Each number is 500 + 25 x the weight over its row's rms, rounded and kept within 0 to 999. Layers, rows and columns count from 0. Numbers have three digits each. The size before them is the row's rms in percent of the matrix's.

# layer 19 MLP up, 512x128, rms 0.127, rows 136-242, columns 64-127
104:535447520468484493465503502561513487493466472494460492505506539500475512446467522504494501513518483515469521510450499518503499502529505512491480488504477478471497518492509488491472453485474545
096:461495462454497481475517523475523532477475479507477546467463510475494539474529487469502496513474431467516565490505519504511455503473487498492449482503499507519544495499538525484485539519487508
094:489494473500458531521469481495505471492491519500521460487529537476546488495443511530504508507487487460538521499442504517496439488471503511520497477501468476497468507483452495522485538480503525
101:519473494513485486445490499514489508493491492533545479505489543529510487508496510470535518557506514469473510457492465452464502484515541528501490535491488468520462513520521504505446522504465512
099:518477418511516470493446465527470505477501523519473466469540498498518505456485532506484510478495513523504509515470516509484541522492493533535488447465525506488483492498511489500528497438465529
101:518500469496486519495495465489532533503484513501483460490498503539498476511483470503558475515506469481519524490491482528482512510529523535513500456501499495508411504502478497533500495491503511
098:507468511507568492524490521533523501505467486515493473451495505502509474516476536487532458507521495519515494502500526509515487517515444523496520449514487479483525492465496487502401483511542507
109:489473495479497544485458489501533485499476513515507515490472484484520486479436520465501466471491444533506534511486507477507510472508480459476492489520500454533497505472469518505523524486511481
096:491477519505472496530517485570517477499479486553499449454516534501520498487520467473502529514497517502532482500505516459521491490480511562474503474467484479490523508487480475499479527499450503
098:544530509491537500472543478478538516482491515508532524482479496504510535533505471480524469541473466498526483450505510498470490492522513548489481504462516479507541491498480518518482514476481503
100:493490502552521552494439487542486498473452508500484500510545504468504476523510439518503522529507479499528489477515506513468530522545497513491494474519457496461512530482484496536517483505492481
097:550475463505516514447535525496496506495491510509538522456499536522543520520501461517478520468466472520480530509477484474471487569499536532482505493487449504504485505506527527486498510505527504
115:454458491491459536491530486552512514472502486465549477480523507532527475496452487505530516543562530482541478479465495485497515470512521484462497505526496468474472501497452507498514507491475490
100:539507503450560518510482503490541509505492505468503519480531482496487472484458533496537539490539493497534467494476480513511527508524490505487512503513472489477485524471486512478480505476515540
102:499479542453563509477460502546499501500492503445502479503481495487521489521498476511500475506504474490544518502527461481455492466449490515507496492521500480503478512483462515523469545471497495
092:492507516478448514492476547493459519492508470496545498493503492497523526495479492524521553510500512507513491500509525458505505478502490526552509459542495490486471500500459509506498489468484550
098:476515504515549514486507510499493512482442472503546503477493494516519492450506470471520500479560488519516535487464503482522539500553513508484514488523510461471493512459518498502445569500462501
096:572492511487486519494493547476481504494507463522484477487509463511544518489519526487496468543506494485499515505482491492530486494483508484500446454460483493507502522487493513489465535534482492
103:475515526462491489482494491505480500529509515462490477497496467505484520488483482477500480512482465486504532501523511517474535497470455491575510512472474471527517530491529522484489463474492483
099:472500525521524545457518506524500496501450506528483517467508509495504496496516472506430501500520495461512516536519505488497518526490482535490465470442512452445498515538514522491523521509491539
097:521441465522501493468535464509515478478449484470493499466492509496491501468510479513488512506456516503576527519500518465445512466557489543468527500478523495517531491486502483519496543519495522
100:475516531532496515524461495523507497505498503522471498497481494506564510475489498450525506535501492463489508486518506514506496511563496493518473464504499528512500505444520488463510493495467538
099:516521533492533526469536503476475562540450525444540533496545515538538504477494467502511510518495521490505511477504526493487476527498479517513528505470502464525514523456495469478465503475529508
106:465458503492468488479505509502495492512531567486548525488485510535507495506493508535424516514459465504520525474497483456510532497515477539459497482446468479510485521486510521525480513512499525
102:501499522508529479489474493575501506519510530500460478498521482517516499563509496517471498553528522475549504503503567520489535490504486510507509469466442500500480476490499525480512502490515562
102:496495485472526499510524489511500478520455502472511464514521549515566479524489510420500483495467520487561515481511484489510512490499423493497518486516492491480473532472487491459485503482516513
100:494500514486527519489500537525517479525488508504504529491465502487533511491480531438476515510477438472547512473518498475476503424492523492558480519505505466512527504491485528433518498492488507
097:484484481534524483454498493488508502505483547504521534479507539469467489506515548479482525502492501437540560520546529482452504532512490540508482494514469484477507493473483521495504520509459502
097:494472449468495511496528535505487560498481509492514487498501523531508530478492511554482487519502514455495469504481548493476481467481458484540498483509467494490508531477439512534475522466484531
100:525485479471500482458509480501480484531495479483470512491498525490537468505481539498509488520541490531521486518512548524453484516506523544486477468496448498531538499504485511523501536470501505
103:518466520505493468483480507482522452532479496479514500455493491518496517445495513499491490484496497434501485494509496512481511491525499508501472501520499448525511508481463503503500539503507505
097:523492473477512522503507530486527493492509496476479491520480534500520491487471513511479476491537521484529453485505523520466503465526477515537501499533520519511488484522468480499492505479440498
106:495469490481533471441478483508520484468512551493523507504493509521510507515479516497504442510506489479500524448530481498489522513534518511483467493490480478512504500480517515491481480471510493
107:545478537461507495497487503473502507511454467468506507467492519484534522486484497505458494501480505461511515499516481472496473507503542531522494440474503472528502531476518523490495513468499517
094:470480507518467492501510509486479500477488511506527501490462522486472554503466501492474479490510485502488504437543501528513509515490482488495505492485489467491499525474524487445481457537464497
102:513482473530518501512497542459494508518479484453510490435463553463517503493520491527541507493557506467517482510509535476517536511542475508477489493503460492495482498491473505458464524501468501
100:500440486528470504448531454539507530557497502481502480524523537565523469520517494483484496508493521502507465501493501445483497471500494485519505483462519474498450535489469546500507473447494510
103:481488484480523511546481488484480519462477481502523514488463478526524484478467494525469489500542500480514498491473532504480476495468483509539535510476491501492535510475520522489503478481458531
105:456465485475458539475431478489531509538498553496526507519478517549508500508492501520461531509494487455516518457540490512470517464479499571533523506465484484509524496503504526510478509485488497
100:497491487502498504458528514519485514525491454484544500466483521475496522484490534495483521516494471483470490458520481521504513478519479522538490483506501477500491540430469577533483506488512492
103:490471515509512525495520490539553504529473493527472467474528499489549522500497492486511474485480524507511491482504480500530512488542489528478494485461482502467519518477515495453512492499501490
105:483445495502474506510443569504515495489515485493482499487495499481502472491463521469488467505493502496502533416491476454469486483556476500503530530493449482493471573488503503480505490488463512
093:487512506472437483486558489495510531519456500506480496503473472464524517522527442491492557495489445474556527467499490485476516474466497499482490476480443502540538490502476526516511517487521477
098:483498475486486503459487464513492504525509507505481512435513524486495561518494513516541499490505448536521522459480479521487562487471472469474472512515470506496469507519493502465535483514490487
105:487505473499481499486497503494510497508506544532483510497522528474500508483507485501503429512509448467542521464467556476509497527484448487547469487485520462548509496499503512463511516476461509
107:502507527479531509496494482501532546491501495484555495470489535536500527491504477497487497542536528518495467505547526481497474472476514495536486492487514519498511540450488492472488490439445501
099:476497487505585500440445511472529514498467464492479516493521474476540499519505466477484474502513504479554501460520476489494493542564527460498539505471490520518465522475543507498494515508505538
095:499495513470519499463485493530510545501514550508491534497524530482513517531469482456469512533506500483472533463495496477529489507486545548455491479464505482523531498476525522502507489522497507
103:494465505448496498515517487515512500508494501482481515463524446491568479484507536471462550498497441516524517516504498469505484507483480510475491456533496483510490505510449502497487474470486478
111:497468494489504549485509480541528521497492478471420503463490537543491512477477477471496492526528490458513475504498517489501521468463466493496497490491495497488439498492457502534521528465487504
098:506520510483507482446466488526520527453462538493493504532558467499516549493498516465470471550495481506529490511481541464501502516464538477527565510448498505509502520482488523458500484503503482
102:519477522454498483485519501486507542505486507536547483504506524534486562467505481459469544472520467470531489494472526502494478504531468512539468495461466473506516503478533540533491512466497497
100:469485504489489486472495551509475512498479468508506528514509484464497477485511514482451469490489504467486538463512529504525502510513549526495497534460509465510509521457525518502505511471489528
095:496532501455536522493525500477480543535481449480547497487469487559500509518492552465466516531507475496493494463573492489518524476469537496506488470466538456529502503489503517474491493491531494
102:543483453526545548479522524483489511495474504492480541497485480483483528483496499480482456487544501508498527502495478497521493563505524535480548440480503491509504523480494514476497522536523511
097:498473505448477501499502472509528530488502508445474484456507517548484499536538499507550528541596512479498472508496515495502521470495482503482503482537528464465498523466514488505466508480499491
102:507514548512525526490489524529494483507485519489530517455525471494477486467474513460496482551514471467481493473472472522479582533553492515477516509482484470485495535461493513540509499524479496
102:501471478499503511515537527504546466488471460522500428492534525532504495461500492503476498496490470478550498486538553474484492509551482517478476484519452505485534542531472500482515485538530511
105:473506487512461514498470493503504554488481475501494511463444494512486483513525500478452484506472486469483539506491517490486477473504545536464516454496493495523523497504488526494496539466503503
102:501480473524508525531542492485512502492461542529498481475496486516549511521484492504480514512488502481537537523473484486460454462490513484524480438523492485456519504496513498537478500498456500
098:506501482487491484455480520523487560533507560500540529517519512502481476459476490540502505560479491475514500482504509455463513486486483480509473500476494491486475480520484494519441484483497493
096:511482493481577505495490499516563485540489499460504472500510507520498512488487463566472476492469509545503484511509486465506510489549493477490508492474543538507490497483433478505497500508483522
098:471471498482535531490500493503483560518516509479530503470458494538480487490541502473540460518533463532509489500497508453521528466485474524502532486493495476528528500464506503460504522501477512
105:542457470476510513510505475513519543560486476497469475480487478525499523489506461508490515532487484520542504510450470543489483520534504503511505491496495513504499486496494485509437490503488534
099:536490491516504477469488492518534473470477510509527489520533494477523514488507465491499493542514453527538449458559484469482499497509472495536492477506501447497514537473472488547526545453477497
099:524467467492490497498475498481505480509490513485488505486485524477478561455479518468482522483497472448570514524476537470466518515498453557485482520486501475516508514495518521499500510459523499
105:494506499452540493480539536503561495511454491481497520473507509465500463521477468435501515538498477472499527499479474509518534535495553482515471491510491518479495481446485521483460497463494523
098:501468510472469522492520523497502546561530457470538479421490464530540508504503527508522459503459466483534483520534463514498508482496512501571493480461479509520465524503510512480505489437480495
102:466512451469475574491493496456537541508495511510496500496516504514525468478462500503480493531490481475496519498552457511444505503527502541506482513489495507531478495483497549528481478493485493
108:507514484520495492522503491528541491482453496513503515483502590526519536486515482513490467552520468466502482558491515425512442459465494502506490472535523530505494545500488511522487488504461481
097:486514482512494485515462534501488500515489541504469523488500511488526488462504542465461513491533522492521503486442502480483548517550492529532514475498509501466484490497484480519515459494500515
102:514471484471481520522476501461489544528506469507542506491509494512509501495513483449481482539495501472520525484518525499479502533494473523547497456492484497512515529506483498506488481471506506
099:442524520483484510447512538523544511513501468488492523494493500476504478472508534463498500519532447497525558435501504501532462487492501485507532478483461496477486490498479484479501536519516498
103:503506483485489525500501546517479543493543506474556477478519527555520472488501528457512499549549487497474502469519500531472511488495440509502507480471489486493479543484485505471481494428496491
102:513496520496498504503479546492484501463468462470523495534528479477507514515518499512487475490557506506486517482503568510470482483540494547506476501479493479519512536484487491485497512483495543
090:529480524509513523489489508469499489534473493469508475513533536488520455498498508498477468475535484546481490465530560505495510512534506487514496517466457455529493523484470513500454492496524546
102:524513490474492526497495517511497561477469501493499491466553528461508508498448474504437523539513480477516503535467508501490505515452498530532521482486499457493507510472504504479508485485528509
096:505495491495511522461458476459527557482518503544486466507484474503544515459500524502459523538497483496497516487478541515503525454484480539544476492485492487472481523503517522507500507465510530
102:497478446530522512526531468529485475493488522493507466463491522491509524506478494501524483500530500511541484520523532488485484512519456553505517437518517523501508499463512494456472455462506513
106:506508511474509477475487494507524521550513470490493548511497532502577460476481514460468444466525499502473518510487490484502504513521465512490490477470508497486520515503525522476444527481479492
103:503473446482480538484535510483476523511504510520516490495495509524505509521488498493506492526570503500506518474502486499455495494498505524495487504528487479523467511487539540505494547460476528
101:479525494508485500492476499517478497534486480524538514538469523521521464483490525515466489541489489486525544427495488483482493500480512522491468504487500513475514490479489547514513478507497518
100:437492480512497494498522533468549511471470479478491548500508483499499475453522506530487490512512530503496483523476568495517501513461469497494502479473441488518536492481486507435497486513492509
102:540459511505506496466486492490515553530530522533534451502518524526488510486505477494481490503465501518521490483473488462464484536504488505475520501484465490476506493468447524501498501503512523
091:503449469498476521495456488518471511543513476514474499488518529469542470526481489486463552569480496482493510479509510509486473488459490472499525517541551450538511514494458500501479458516467510
099:482479539468509532499468495501535516472495561507505528482477485459498483511468528512496475498481498498530496523476509465489514485544527501470494499449493492493484498500448516540517529490510565
104:484451525478513508503480502494509507513445498473500488471534507561506526509500538508436454531505482541508509443495474514487529531499462479461522484522479509484499509499525500490495520487516526
099:527532517427499501501483514517502520508487512459473514471508456550514532510456469487451480497493475506529482496523502513479534474506473472491493484497491478537503485496480516487430483461476484
095:456513496458530492435496466536545501568475531535510499507492501496528488486465518524503482483486480504502495483526525468491511554485486484527494487471472475524504518489511504534484505486522495
102:500493532496474530480477568462494537513491491507517530521535552546494509494507523484480475465539484450522516472510522516545481508515495483538465472512425485481501520486515507521482447474468526
098:537473467502475502484462484492450509525494531499530513522475502444519546536491527493492508488474497442535506523506510440430494494474456524537480445468515481513480513503491511510493454458475533
102:503493519436521511507521524548499505537485480472493507506549462509493526487493521501529488533504461515523493484568473499471471535530516517505481464481489480539486554463482514498462496470499467
104:525500480502487495465466488560530512487484503482502473507511467539513528466510493506517507517490480479516499464541474497447514514526478505490497460450525516500471479518519502469493468472512539
093:508516484512486514512512547486506535537511520520484514474473501503511475505511474515488517526526507529540485439511487475496502470500512487507504494474489515517522529480508538507497497502481487
102:488482497504481542475503494533506501502485546470519534517508478528494521504499499519530477479530482535543550504497491487523485524489501468503518522467439499479465521464486503476523521491523533
106:490482496481493551466472513486514546496510484511494495484531499539534489509522500491482498528504448505489504482561498544495477462489488507499455485470493526510481508475513535477511470482516524
099:524475516519492544519541476502527480533496475506487531514489495489537560472457476501470513485544467485504496521528501515520469477527529571470464453512501459508507503488472477514449510514487483
101:506485500526518513444506494498541483536514529491508525467482500478530502514485516493490492489525465503505494512525467490438515544522457544446481454521508502495479507475525522486502508502465496
102:530510448478496490486480511493495502471500486514489500520477565504513542508550455490515531508494441456516508477510515512508476509504477508516432457457463503491506525487501494500486493507479480
108:469473495507515491509508514552482503496448570514506525490510493479506527460502490466473528514509478544477499492483494487520517518504503492506498464481444481474531493509499522518501533496537494
097:533513547496519456465518510462529489507470464480516533457550512494533485474520486502498472474497492519488501514500539486484487517488506493538529497453474507483472543497497495494487506468468504
098:464502507508496489486510494537503486487442480517527531500534495526520537485501478527498478546504517482504511520543513473482487558521481513444506464485497475545505513443515543485514507496505503
102:473471487508475520514444515511527514530480531479515470532480554487601482517500475492478497478463489495511522492511504485484469488500479503491496479501500493498508492512543537468484482500457502
097:446495520473443518511467466487532564482462481538529497527488520541510529450454511518484472515507481445466521465483531497497484499486451529545504443498498468492500522500499515514483508461503490
101:519483506494476497523521487513478505514463495516472496504523501533511534486540478491447506489504457504528503499507519476423531465502470491483494483536472484561502496512457518507484483513506504
093:486504486487456523491464521465494501520495486500508521490490483495523517475503523480468476523501487520527494485572489474453462470513508482528488531486476504487495522490514536466525465512469502
097:492467501508515526483507493539522505443493494490476504474523477484500543449458512493539512435504488561496520512509488509477520462531451536501514505497505491515499522491515472474506479473495513
# layer 19 MLP down (transposed), 512x128, rms 0.125, rows 136-242, columns 64-127
106:490537509460490522467489478480488489470507487503525488529498446541507501490497482510500537520488548508491463516516519435486508508525503484457497515509524545534477534555510511489508519492533457
094:499512557503512515504505499561504455507533501514485510556517436502497457541478479497528517503508504499503512483487432455496537545457530496490516521524503483465497520511478492498482519465499485
093:492502523553559472518469520537496507508551479505518491567462509500491515537457473454496487504490474491483476485551518514487491487494533492492485525535481491518523486551521496473500473536493473
098:448527527504585524493487544533515489522488519455486491518511470496503520516504486463497490473500494527507497507492487516550452465480485483525490497484489496480503542544511465496494519530466454
094:511519531476520500532521503502537496527513495521491523517459509485468507496491548497502525550481504492497499498510472506485503501545510437481510519505512485540525417515495474477490458512537476
102:518475531504515492447491523511494505528500504506527486473500515488471493530548480508488520473499469543488476474464498504534494508510470481498533499487515477491503504525522475504482502517518526
096:524548511480444459443502495501467511523541476535467555543510484487472496497537513464495526491471502481478496488509532471470488498477525535526498546515511528522476498504473549540535492474450530
119:497453499505457510508505502486541486474490498444459470494487501461529519479537482496517470488513467480478507474496496493533524462501567563527495512479508445481531519486505502523476468494525550
095:520517539453552457470480546482488503482486519464491499474499452549518493514484482492499460485455487500469493498538487498498457508522523465561506519474473502508502503507499551530507516501558500
095:490504484522533463434504530522527508447510538489495477477530515494516461472517508510484559515523505501490468533512483495492485538544480472485500468546468493510535479501538480451498475510510533
099:499479501496475486550517509491498457487525474480522502517480476504503482481505506463525472487551460511454528518476496487476457480482569496543530538510522539507527488480502436450483495511505531
099:537513476489514512501509511494511477487540538460471515527453475562492474456467500509502457521533528506496521505499482468510491523499472486536524488513531495466467505535496512532489448469509522
120:486530499534495487491485556532530500505483495518504525478498525498503517497505522495496459478485499472485487514447486542529526507432473519465522549473477509501533519500488465475515512467530474
102:519504518487513528486496478479469519502519477542505518551485497513510522492492495485482548511464495537449528510494529516497513500489532514538474516489471523511529495485507502491506498510439532
102:521480523522498486553484479476489489489485509472507454504505509504483492468473527529531489508509496500443501475487495486463544503553527480504501491462495478467471535544514451422491512465472475
092:473466514528540490470509481533481487505480483471459525511473473488488532510501507465476477470520499517551478536506483504488490515497498455480480546486520492539513505481498494480523532516516482
094:552510521499471491461501499495471492532515516504507480541519494504516487544500501501486490484502496489524480511499499502478512435475557473489492529488513490520498460537497467515503482495485498
090:508508514498525477499502517474486524480508509469496507495489518497517550477536474479468492483536522508500494491493501438497501523460477518528509504539503486502543516499485440504522505517512534
100:504452488469506490460532458484519496478486487518497519523486573472521496495547511505499527496468484555489507509469483483495504483527532507502517487457517536467536528474504500533563511494492521
099:500544434487530506503496506466506515496549502529504495487501478480497488515510530487525525514499488489477510478527498532535526497512485498472505576514515533468463432486532487490500432538512497
092:546545486497509501538457552504462478449509520496498499551499466548568493502489504499508506528531488520457503496491485484522508487481479483489505463521524497480525480469512490524482477498508524
099:472518479491490480513471476511523503496503521414532477535488470488489461474469532542480477509486497501523522543511462511499503512496494502494504491444510520492485459519508500515553505484510546
098:501505516500484500514473508512540479535480515518474469501431536497485496527510517490501515555507464541494540493501482506453497490513465512490486510470492536473483499513519488501562474495522502
107:514545509509528493502486508476497562480465503483503450505479501483478524513494524508517520484500466501487488493501524543506491492530453449462531520525500493505525500477462535520478490488458509
101:477496507455482526476499534437515451503476499526502528493468545491471495500517484508501480459501533474460524481511532488515503527493527493510481539492476472536520515482531507516517526539491475
098:505555504521477476510518474507523480510493499498485503514515514504497549517507498553499500494524479537466539494503504513555520517513502477562509500483450506526487525507532509521508463507509521
098:489519507497474514532520505493454520478512496441520469555533506488473498476464524565478482507482543474497514483502514500495459528556497468482510526457510492523492494520497465544496474481517473
094:461523477498462549497479520476545479486513504467559464504518470520523489488511465508499479519498531534431464459505482494518490476516480482516517491479524488492514501498544485493517484434529518
092:482542503466489470544525495482509508531521490479523473534512499490491499522486480480510529494498541482483525499514459498496569449485595484492524508534487469480529486514509445465461524502494501
104:508465536520510442481487496537448505497495532520501494518476510499508499584500489484473475514513545524490489468529473502495464463522524476499488509532483492499502510485496460475459514468482497
114:523529477513472528477513520508529477476464517502508468468497509454500531527474564492484504532475503506497531478517503510498500497536522516519496470538509509518438471468458549488512516454501485
095:492496495508484502480526500531445520490501497533476515490505463476483502516514501505496493512477569509546515507486496497566516504514529516465507519501523513499453481522527515478486472532489443
104:500499480500488513489480482502498512496502468472507558487477521531490503539508524490518488517491513535492504472514532464477507506495540485515495551526470484529543525480513496517502496464469471
105:497481449520515511499533520488492472514540513536491518511500484526501493478541480504485461532499501502518480467443463497557512440508491497511502523499493476448459511509479500514514453517447545
095:484482508507495513485515508484477470528517467497517525514546466496501476504539496503543529505507528443491523518495484474489506486454533520499513473498474484535546529530480509479542508469492508
107:494492528506480533523483481512490524487514523507530522508489499502512515490532513489505538535506513449495483445483552517497533507494559487478446515494440513493525460457473490470498504476470515
101:488537482488506484480540537473524518467458481503498494467479511449456514484509513485551488475505490460533512482522543501529512531505533484456505496479535495540532503516491495526524510537498497
105:516509519493498492548475536487467510517563554512486519502549476513491495536440504521458509484460518493516444486497513528523459529540510526479512513524475513514530496460505529493540476537501464
099:514555506481507520515487471518479473496537500471432528504479478498503475497483504465530512519494480516533471516466494444551449539475529523487508537522467505476502480527492537526518485495513516
107:512523523518469519493462491472498497449483481499502506502485528511508546469472524482477520512470466522476505520468514510498527520485522449520514502469464540478498477534495455484527500479499559
106:493521482498525502516537526433487488510508468483462488514467503514457480547477513551505496517515485492482551510526488525474507466484539498470500519519526529475438484499541484493499517481474462
101:506519510462499459539503492489499491524522511494531498524481488511485540461487476516501507513470471539499483562494531527561452520495506482464493494479492513535488487479492483522526483519475516
091:519492479466508462515469502547518515506542502537538459482493458513496480479555487475514513498477519514464500508508478537541499503504506458496520446544514542454457554498502498527533485508507480
093:494503506523565487465526503508539433451482517460502534509525480511539487489524502534535472496484461539512491521469509510491509519506498484502518511529508487495507583448507447511471475476464501
112:459508513513519484500463473495518509499483498493464511503503533532541477499483498483510516513508521479466448469514499476507504466499495499549525440504514525502497460517490529539498482493532536
109:509506464501520503497506473513487507495468463489517485508495482500457486472502482498541531531456566502478481508506514486517513538485488484496481521495498497492485559526478518485515483531522486
095:528518502510430503504511487514498499490526532484504513548475535498500504475493436537494497476470524501543529507521522525538504472490472516496506458540504485491499506529492483513484455487504470
095:528495479480484544541507532456467542485532494497455488480483477495465517498529450528548510471499523482489474508496473495542551497502472526466497495535490485463489463508462470505509478514475520
102:516518491523516506524520511484539482475521496529507493484512515516511466479548490515474502466471509503507535516496522533466519511455509453476512525523547506442512506546527469508477488486473522
115:484534509494521466506491475501494501510506481474481508512471490513509502528497526524524463524432498506502471486507509524521494530476489525464504533507509513471501484471508526553442480481539497
091:517497458492497484519526558496480501518522474492504494494477492496486445482521453487502535479517511512487510552515475537522514478484504468478508500531455498518541501514491458508496469562498509
100:473502525523520509498478476512488482446536496485444499499510460472511457520466490501534507545488531497493546526488520467504487529495528538472478521502483520486529540448463479455480511514512496
096:503533534492501500519492469529483498485489508491490496509522510472472557529504496520535503471554455510558521552510546501492516508491512508493509482485521471510483470502483469487513522532498471
089:532509508528485465494475511508457455515464476481527525535497546512431518526512532470557523509514475497506502484462460472515461528515495506521504509567476503488464500479464492557534470515506499
097:492493504512493502474526462461533510455555526504516497523493538485526515476501497499504516495461474517523475472473478478504499483475510471513480490457507504517506518574523445527485510473491471
093:518516475517503518512489564515516520505528509503457507527540483511434484485491507494492494491488448498530524484541517492460463477486505513504479510527503481503489498517415494450549496500519502
099:465459480492531484494514525502473500489501512529485496504490467519542535464492470527544509489507501507532550496484504482524469514474483492462563453533548454487495493521503479502477500496501540
100:531508520508532492515513432478490492458485498520463528513473492480512479515497528513512515530544499503485473520512509506502535535483474528476507541498498504530485465457497500523505558474465529
108:517460546531488499485517503443505482517513487526533561545533512479501512513487508479524527500463518511508494546510492464520503517480470541456492541494520481505510519451498508473488467492461451
100:466503505453490463457497510505505541503534502534532496491467525471502492511492482426513475471478528516498501496484513473492494503495492483493475447504510538521509488468508475495504512494502532
094:497473516498502495516527464461533486477515471465501533498504478500491543494489472494513521524487442517495498475486497521524498516546530500482506459517490496532517489485501482557477501519441509
101:529464523494536506557484502516476517443537490472493503553466494511506496509491473457545520482501484492515439528528495502491480465498505511484490537495499452493504538462451527507463506487491518
103:547482496530522540517513488493477505503501485500528489578497495472537527525444460511464516489479588466425524492489487522503494496489525503484536493489540522518484517508444479472507481470517474
106:510508515479477482508494503519460477490532477528497540515512488504449526450537479544530479519497557499510487506532520477491479515493533482493485547489524519478498484513500497474464521473454523
105:480561475546448517492467493480497482541465483479511473487477496503519468504532532494493477523472565491514507506507440532534510472496496499499497485524493528475474507542519457514500532492492507
095:529457501476466503520501499527535502520477507507477490517528527550520495501517487507525483496516488506478444484464508540427505490508552518481475518554517508480500544531473510488490520496475516
109:496500510549491523493476473485473502508506495478501493525529480517514478506502551534542482482520495490521471486540522532502491468516467528478520477487492507564458513515526546493535515524499482
096:505471474507472538500528493458505500476532492526507532537434472486497499456485503486492503496474537466516495493490498460515524506504527511503521475512472497501482538457482465500482516527507464
101:488500531500507480497544513519530451496515513521533434509488494464484472534531525477513485482515487497535499476496477492508479511447518493540493551479491430519522545502518452459492488493515528
113:527463552504522497519477501507479552468488486490508477539475467530531468473497515489511490467471506483501478495549517478464543517479497485500504488477496510476504519538507511546499480509517503
090:507550512483523491519547471437510484498498408534513489478498487509482504515491480514508532516502510511463521494535485540520473482500490472516477527516485495552507449488530479478470454543498464
108:513506501457451500536492504476491524523548505530473509510485490508526485538460542509518511522507505464511469482498480533469511507507518531549496510492434519479519436521492515487478531499518490
099:478521507521501518512543474472490517482491452516512514489519480511503506523498491505469510508473545467509489482513526526500507516496498511523509525529469505470474490469457519505536516518445501
103:530514495482465511507477472514443520484535507527550477508491479503466528477472511507445499488546501540505481492498552517466489479533542455514522472482510522500524504542525490509483560506489455
098:504499470508496496535476511537478526524508483470502535428519514503504506480506504492481515528501520512512512534517481466513487511457502506475531485514465537510495478522514499492496502512504511
088:482510507457472481559516511556480540471494469545503495462491480481489535539517500508502510551436492474536511538488484478553493494470467550484464494501509489510524480520471493527545506466464505
100:474529518497532527518473514516530471451509514520484433497504523515512521517499506534466542507521459521531502504483469478555494486495502486517483499495511520512505467478492467529481508484503505
090:527516496504470459532507526512466507476490496507525487478529513489481511502475529479512497506506519491494475527517492489497465524462505505444492505496549490493476522521524503517467507513451526
098:515488525515487511489518531573506542471456480507513503542513524506530455484497510500486510491475495505498542485498507516555492517513480432486458514476503532504511501537515561470554532548505498
104:474515471457485480499512488460537496497453506512457494482492521501482505461535512497511486516454543518523540521480512498462516454470509520505495487513462495499478499516488509521497535461478477
112:484452474510476507490517532529485504518516490499503488506518525558502435558482496451520495502519488500497488440521498504501461503501513496499514483473496479484523545505529506511477548544538446
107:522507496496517511491523522496518518493436513490505484485521549469520483505517442489498472486521488486505478519518498492466511500511505470473507481538522512499521503505514505487482518484515468
098:503502489480469491490507522527501486515504478520510534449476468523493469473559506491516507475537513476501494519507510503502539526511516500491520535525496476508513519514464490483495483508511517
102:493543523496486502509484516473542486478463460495490534512535490512520527518535492529535526480480515505503512496483524502496529485501478527523496490474476496481516497496568506480465500512514495
092:474527480530501532563514509511456507533558470492546488495451491555474507493489494451474502480492490466516516456495495493505499510499527512523499479520506492492477501467491470504535488504530489
101:507494489493489480476486507496464479527494446468513484520520522492495482548530479513475492522477526495487480505553454536493510476495562513507514522561535478487491533415484508456454514513496466
098:438502534477481494465501540459555494487525500523513527526460491482488470504499495463528507532459535467508540498478494504511537484465516495506550534459525492527536429499486490502461519502523528
098:492514495513467492484527503500527483497541552528500501502492523472531528473531489444507484475502508505482494533480497495489497475482525537533527499512508481495515480520523441510507484495516540
092:529486476504519494547465495466476517533520492511468496500519503475494551496516485524541504528506480438506508492448469468505554499489516517480482503475502476435499490452515497480545492447490461
101:486505506468500508499481498508505505472571518527512510477508477532499510487459478498483524469565472528493526528498530515490496532542466485471514523498462521474495447477487488491530528505485515
095:475534477450482526562511513517495508479466547523457484491497464514515575472484484512466475501531476477545506484510486511469487527470469476528538488508483525481500494484538475493448499471508469
105:521441503474551515527478437500490475515504484511500494538477498532437478533503535531510544505535559519482482538522491496470515495487494525472502500488510543506444518533503548486496494526498473
103:525507541486541474491512484518530515493563504525494512492502472527494472523532483477506504492464474516459421486499503529521522501518485477438506514480527500520490433525458453494564495489479494
091:521489532489446509481489514493501525458575515496507488554532514461469515415520490452522526472482488446517528481544490473522471489528503499518511515470525512476505546526531517488487464500506485
107:515478523500499488480474477507477554484508482452464459481482515508512513531522535516539523510518490553473477494497502550513475494474460487473494531462502509496484536505484536544513546536452517
113:488542498520550482483486505513516528474524527552534463511485515486508469497470492484480474473517462510472465470466476470461525495519458467494491477515535507534490471490467478505519487515509532
100:510473492514518493485480514490537520533462514491504487503463515534525466496514509535468521519517494482460523491502498526504473477507484469467480488510514497494549506516552488538501495509491484
099:502534498485467529489437494488471495512515524533477541479539502517496516504506532515519534478496516519475458511481454518433497544478469513471510539527485489513467520514491529513539493420498470
103:481462521470498499507538448495466498480491522451524472512509516561478517522489495506475510477511515521503503514448516508522533478532526504500468531517523490470501508514527478483499563484532517
109:462496491534569519524495503496498504503576470483495481467523472517473489525497502540520491504463515486516491505507527500507514573486487485457485524516469510490521440503489558482481531524515494
096:504493464516514503500494467536442476508507492487514533513454531514495516535507468502506499476447540504513472503498471477484507487498546486505519465493543508530506480531496495552501468543522564
098:497519492496485511531476508421517486506514514525513524491524494501530503508462507499519505487524512466526508499514450548465459518491510507508506471517500508474475491539514526514498484470507499
100:525538525525513500520513465503462492472487468541441473514521487513473514491523531528540515506490484514500489511481559498513504455492469518503491471531453489485481477522485511476487509497582494
097:533462505525495511456454520475470538505494500474475513517509483516485521490467541484538523516516530529492463495529524493544539480492511487507566505479477482530513544552512536492470516476496522
097:477517496519484460526505505520523483507501500534508415511465495490510478473514520493501472532485489510483489516475504482506506513540537503528477499502493486455533493490515469540491497483478513
093:492486495468508503492501525507488516491515555545519497492529491521488457499510482536534532451514478472505537489480522505535538483486489509532489488525515476519491450503520457501522517486499482
099:511497493466446517512483498510484524524474462495454484503500519486504485503488534543523526529528513497474508484503479495541523517528496520539508456508480490501540496494505462509483469491510479